Weights of a small transformer language model.
Size: MLP 768 squared ReLU, 2.33M parameters.
Architecture: rotary positions, capped logits.
Training: 113M tokens, 3437 steps.
Each number is 128 + 24 x the weight over the matrix's rms, rounded and kept within 0 to 255. Layers, rows and columns count from 0. Numbers have three digits each.

# layer 5 attention value, 64x128, rms 0.204, rows 56-63, columns 96-127
116122149095112106100121117151165117117107125103088127140131121141138129114080125138109161130138
140128132087147114152127115135153148146135162137083133138102138137104119154113158142127122136124
135123143142147153194137091151132110106148152081169149105089161163117117126146119181120124094153
126156114115116136145110154162157132105154131118101130127130141127112123132099134134104168135143
131146127131110105116160095152144120146142147130113133144108090152140138132120144107178123180175
094119112175120110163159125129127107154156149141123124113122132150120104125134151132168126133157
190087141141194144105128141110096133130154114103161169140159132137142107131142129132175092144122
150081157093154103092163120136117103076112135120145120084102153145139136126112129096135129124142
# layer 5 attention output (transposed), 128x128, rms 0.174, rows 88-95,120-127, columns 96-127
125078149156137177094148154102082155152073128116133136149140102139134119130161112098112094159155
121137125153127095154145131127103102111165088144146114163112137136113122103111134133144123069130
124136152139120129103181129092077129097098129133115102139132167124112130119112114111134152128104
125135133147137129107151093112127130117138133154092098132126121120146148116115115148136124118117
112126144111122140120135139119135126104165114129105144135134103112126167156123097132134162131088
133113120097144143147148115158104133140164151112106144112117152143115136135105120120102118173140
108134116112135176122096108143154087140175149100118115137089144104128153127115111107129123115113
146111103123116099153152077141116138122117159191091115123148116108072127118113143113108145190110
125123138109112125079135144144125141114106142090136154160125124135166119135093116112138154139138
164097184164165149112165132087123163103090129133168148145136116101157150144140154126114095165146
147121152157159149146157131137065106124131113112163131116118177107138119131154169134122105137136
130159222120177169114067137148136084154079093104104123193130070144149140105146123152088131158112
134136079113104121107149114165143154145127143156108099169161106120168141153123107124154177143134
124138158125100146134105151140150140080216120152134110137130110112140131102134146163137122097099
162125134110149087153101107100155088128144145135109149109132139137125095174093092111154135151175
151101101159119127141149133118128106115113144134135188162095178137079106192128116108136142097132
# layer 5 MLP up, 768x128, rms 0.141, rows 0-83, columns 96-127
101132109152132146135126150156153116117156136131135096069126163142097155123087177135135103083132
116132144138129132128069121099138136158132121156150150186167148145098100134116089107135151120058
107126144134154146131125116134065163123134166137138139153133149135178154105136094146166124126104
110109127122150137112166125178100142141110125072122129093132134104110144074123101159146132127133
164147127110114107145106101128136160106089113080106158153166148097129112083097135142141120127126
108153079133088143144145055145122144097132130141139147140160117140102127098092134124152127168127
165165161137146094140160146117133122142117133164124128163176174109071129134100139112126083149115
138120172137118118108103133131154136086106107112128093156137133107135062086156150114114107153114
133138100112123121086147123104121128150141135152111138147121122139133140090122128096157152140143
142066164153139109102096130127096135143128136133156120160112125128127094116121061100099085127154
113103094098132135125146122122137149118117133153122134118103132116112178138147178147122141096104
112130144146130143114150121146107138164127112131135121137117145116133107138077134143120143132113
148145117121129129138099117134150142113158127133109114163123155122113124125115142114139155127108
122145090135100109087132089149138102126118125075110134115104085115098144107098081115127122154125
142124099127142150097124171147117107086121114093152119102119103123120115148092143136135159088093
128113171129116120134138120130112147162162163123148119163102109121096115089110156073154091149156
092140077126095117134147107114101165159098158107136123156114143113067101087128131133104112132150
112122146103199132105131111115138112116090111142074135170146151145127101137106109092152121115125
156147141106124134135111108088118107112129128148090147141145136178137088101135124132109142129135
120140119149113170131120139114157093113171141132163108165129157171168120161139129132157134102135
104087114112127157163104118111128090156119172118091122106062124139089130144122090103164112105147
138112141103110102088141099145124108149113141135094144115122125083127184105143126131113158147108
141138170124152145140134157062135130120106138084103162103122143139131105098150159098117148151126
162142144114154154148128185118132100102152096132126121100113097136088118128111131125162127129127
163131105093085139153161136144116140126100123137098134136113142110119112128082104158140120101153
128149122166121105127117159169121109151106112112120156132128118128095136089112102142105145148145
119165154107136131098128121175120148113119124153124111140132170145161132110162153111134122117173
117167114152158137167175130120145123127118072120087122131123125084129093108113146104064140092146
105132150145074112089063142158138092124120137176123100135149156151070124130111174164161155112141
159107151140123077165139140136114115151105159128082125130160162144140141157145104126101108100114
154155124151087124147104141146106128099156135119107134169175098146134074073107106095123136154148
105143062128118119135138128145134127096122101165092121167143144141097069114099110110090067100154
143164174106159127119123139099116117089139132121131150145113124094144100136112145131118109134091
133127082106122123094142146125124134132094122150137129134166121169130088113143123115102142093138
108149103104121125138121117133142120128094137127165099093116168094127146106108122128166161127108
136143115134124140101119133137140118124130135119109151083140131163078128123128087118154132137153
151105099145120108102169129117177164139130167114103095092116138101090183118123110083138136116126
124128140097114152135128147151130085120100176099142154118135144150111119119133111139138113135095
163117092166113133079108136124160152067088119137148109163094126151142085105142117058139076171104
121140104146109132117148068157164128148104095142123116110112129151124101147138128080142143169143
080127116089087139111115127134128144101147111125117141138186167161077128147167089108125125107107
160127130138119118092082145107128082160126136099126162161150110099127138162121137141107107119109
144125087145134093149141146133126151106119163149119129128118176131171136088109128138077130154129
152095099079113162168134116153118123100140130130139128145106150149138125128153157136088140140104
085122123129107116140094107129121073119092154142131117125113103154169130116150089102101118130149
128104148110156121145117156106113093118150134136126126140133133121142090094139142089142152101185
138146117129110108139129132109160156143135147124162061110115162116090111132121108131169098132167
141132126125098176084152142146138126098093123116143128084136155130114157089125133147153115113136
188087156106155130133081161135126150096111107156153116169124179155115132114145144156151124123142
145107144108083119123129162151173194148102156152120140111132102113166126089129136125142139140141
141116118111151121133171182117125078156135152113119135119107095094101141129104126167174114132112
165095131080139116118135105112166058174123142133125095151119096158119145117119083196125167153171
107115088121133103173126139162121098115103143097105166100124138127131148136115118131104088150141
114142152155144169132113146076135118092121170105119107089132165140119119104176154141104148140114
146131131122098121152114165152097140150098144073162159130144138143103126157126101087109146150126
174148174091113186152113164107146113146123133120122156109089097129116127120143128126090135126123
116138069130116137091141120122147090121111083123160127135109108165100091069140140171149109138136
138145127113125143120133093107151151115132094145182192122155163129139128103126120143108127145118
170173127169101121120147148150092096165070120099132152146106145131157099087132144097107123105186
181124115153161122140146114097113121165109098165134122162132162139129114086109115102138159065113
198122171159112092161127127142117100149109137138133080149172150176100096097133124110096084123145
166127155146122113156137146120078128093127141123155158147138105186124115142080080091168143126135
141121124117110157145131117132146136153087152065101160143112126143122077128111149100129137114100
104105159091142160147134142108123154117120081146123142092152164139115131106102104141149147132134
133139110101116114104149148122169052147140124138154117122124115127131118126120131104150107107129
120105117129140098109166138105147127128133125130133136184107166097092143109157118131171117116131
151121155135114144113155157095114099106138119087122075135103145116097140129081159133121149085133
152127152106123110142153154132147087122123118120096098137135153094113142129139140125093122160081
113116121131169140129129131150120166081117117143121149118202181103068112110125171104155168142099
143120123164104136100146093133106135094127143117093121162144148119153133116150100109125154127148
117162112127111094113145119111143119127111149109106159134139139168065182139065123125128104098156
130143128128085109147120109128095102150107139102156122117137148163097097157123127107134144123135
119120095114126144137164109138134129117107133114128119134117166136147108091150144152117077100137
112101131143111089141097100174154139104133086117138131110141158111149135107161098171125094139099
116089138150125130143161081141185143150095145104146131110147171133108154118119125161128107114143
145185135130133096109130141158117128162067121102119111178144102105154178138134118119137119107141
145156171147127103136190097092138110088146123103125066121149122147143142127125170125070103105132
116096116120112130162134146168088118128102124115147133131089159116087171117135119138131119166102
120155106109136171124120140148135133087119118142141167094140147142138114099085123122112110143093
145138129135131127123194153131135158074147138150135148121116111144125119123141116138168142183113
181145182125083129169169118178126124116105137133138087121111162159126151138126140150127150102106
190086122102114113074141112066122158097122108155152101099145086152145114104157044116143138096143
121125128136124126140098108143143135117114128166135127136167148122125094071141128113089129136084
122100071119118144155130120129111125133128126120122066164134107138099089132178126144138141132103
# layer 5 MLP down (transposed), 768x128, rms 0.137, rows 0-83, columns 96-127
143120127094069118111138149125129128120106111073138107135134128087148154114141133096132099120107
093169132114109095090124157176201156146123119104119119126087139143122154125108176115113117154137
121158105136109115146066082172134111099122155103153140115149156080114130127149122126112197130158
127144126167116122141129097173119116118112097105111123135137132144116169121099105186091103131154
093201132128105086103114077132140149114080118150166135151109137138125162133136119128116105126142
131109157111112123126121169125129116125107131124093115124122162119156118185162101126113161124119
130164129105141138116114164155084119083191134132101103107100092099135144132132170134150133133147
135109099137118163101117118151120113140172113120135126096125127133131155176110138161136132081139
131078106131138123117152135138150119107076172089103119130135174141148110127140122171140122123112
113164105104107121193075124159159105123165129141148124132162114093146108093127150133100121138157
107084100138143132105106136084120133126116118096124132149091131117137100117134083128132092143136
134133087097129134135135167140104149098116177139126118121114140156121107099157101145120148130138
127150126103165139172139097143130073129130091123150124102132120156133128180096124126056157120079
110120140152139147109125114131186101192096075136072126099130128141116169171108146137066170162076
141120123162159142182178108103131150143162127135119128155094056129126140177137158152156150157136
106135121100135135118137160155149091095084094114136169162119085157080130089123094159136120109155
097137151166132152120096135097123147171180133137125095135140123104144136092094094148114112113085
136132132130200120115136110135169081117134125084163104128161129139161111126111127173140139136129
113105126143173148111152127118149101119131120168105136135146135148120119130091103132137137129127
107089147125166154103117166095119127128081101127142124162124139139138108109082109127133127164128
100102126107147115099154078103145144123108100140149113144131097117119138055120111149112139187155
069162124107145135092134135127098138094099108101143169127162127126126125117111098133115123107134
149124159099120142168133149121112100125156152128134130063098129047144130138134142143111112164149
147117119135117139119134126139129104134169114144141120135109150129106169126062175147128164173051
149108144149123151093133140137167136094127122115138102114168120124067119171169109194135119130147
126114091110142132115144119102100147155137070152125118122163105135098125089127115189111098129136
134142152150136181120124145101114158110106128135098140156105150161168150140122116089091122154094
109105118164121107121134141174140129110120135168142148119126131139118123134134149110110096105158
135115111109124101148112179145120096146107175120123121128184093121124133125116099116117158172125
067123155137123088135128141146138137138162114119119091153173148164136142132105130134139152166117
143085133100111158135143128129104112097178137156118121159139058135105125083103141135129153113180
119133147095091110140110157116139118140144088121110159140156119174138154123116091128109120130104
147089115137117076080076125128103104125132088140123132161136123136110115097100109115134158128080
144105127138084150119182123154152122149119124126136160136112172146109133128103114112094131166125
085098096142102107144171152098114090134122132156151165097106118127159180126117075088130110120182
126131136156113130098126113110151111126163115117116148112207105137135148159145145115115126157107
100138084085143160115117101161124120133139102139156125151089109126138127142159123154140126109137
118085120145098154109118114145102119100095110135146116100124135124122098124140141155141064108132
119089155095135126119094140157124114094128122147120140110108183090089097132103124151087155179135
117132158086159169169164104145112159128154117108167141133126128105120116124106073137144165132132
106090106133145148115161149092107150110147142108134114122124099127148139123126108092137124104107
147154161104150099138145139122123129153122150151173129132106090134142146097107140177138113118108
117095084117132111162160132129126125126116157133121104135114144088153138095135142166123142150123
130163140083158149138131139108163156124136134133117160132103106112142174127135124165152127105081
128149126128105125130167144114115156104165103132164106117135187090103096132108110136119150115119
127150141138128145128102138140110160111128129161085084134122101141084092125167165123140127109116
137103131104177127121116131122122125126124106139113177108141119094163066174114103137107129125132
138130116115107133150146113121172161147111092126130129087129089183128101187144094120129136168095
126112127114098159108131121143132143086101093128200145157084132131128130118112149151168131153195
100173118144119101185109104120119145161147156134108068169133082121097134114158169145144101091128
138090124128151136133111117167114171165116092131122147119075139153142141137147170129139152096131
115130100151130108095132103124141173114094127125143129104120080105149128113147162101120095103140
121147098123094143142115137100133089097132129124142113117111085144093133139108123130132133151134
148093126125158182151172085153152149147158081141131086115173078132151116151138124184129162111135
134076122132187114129172138173157123102110117123080109112134135087146137116135139111115120085135
168154124112091094135116110148166131131095137140145107098134094088134158136168140119135123129151
134161166153144136119117098159123119144135131113131148174096169124093186158097131111092136117178
118107156117125146166144101106132134097128097078156121125123134145114110078125138113142137132135
122078104132154119171109068063131121126125113123119135130137132087141132145134133107151146143127
106142184161151117163105101167163113107150143108092122096091111093138126114125177117110139141144
084156150077149120094154120106126135097160145122136109113132116142181128161129136108103098132122
133144123126107108131155117132151140115161139121131161153102129141143146097142125132141153121128
131142111159169094153142087158130122126140135132171069105137089154133122130111098114122129123101
100114117136157136114138162127087071071137136148126127154093150130123091103117127148132117081129
125135140151154116093109128114117124143084112150116140132124148121136102128133181089105122128096
145144136142174104114096146141128160125105112124104147124118139119158119106112122137157148087149
116118098107103138158071094121136190115135120126116099104108159123086159139141133121107120124147
144141126147105111128107134107122122149153127144132144125129099192113111132143129109142136134106
139163102109125152116111172169106132145130170124165147124125110135106143123114131118157106089126
140141114129144143147119131134141145167152133143115080139149097117149127163101174157145117112150
163131124145116137141112129070139086136100127083134135108143088125118070110130135113119149112142
120151102105144128135161109177137138113137139128096176140124149108138120120073135123133162144150
142126135121124140096122123145146116146105155132085167135140114131143138118136115106129118113153
124172132164128116111155100056123134114118128115126174125156163127185142135158103091101125118139
120117116120138146124126136126138157131098162114136131119117132118117141126122159117142101143149
085125157127152157141111139182120174136110133106186103131085095151109104119138121151154139160129
149112106126141112161141112162113121169087141132147097155141084178071117151114135159126125092142
097117130161130061120139122088163155105134135129129115101146113166153126117176085097133090112119
131173125142169089110098156121157115114142132136156087134137139127146149151114104141156106107117
160117113099145153167141107117120077115113090124135130130140182162123099137158126098101107099108
098149154108159113143139154151112126109135104119173160119107137167129162132119113126167133127138
155139132142101066170091145148174122114086144128101117100126158109162110161129123127118118153127
118108138091165111126154131107136076126172135145139065126085102111109142149143148138151166144147
123136142165105135124123150111084076136132135139139157149142089109145192109117158128110089144113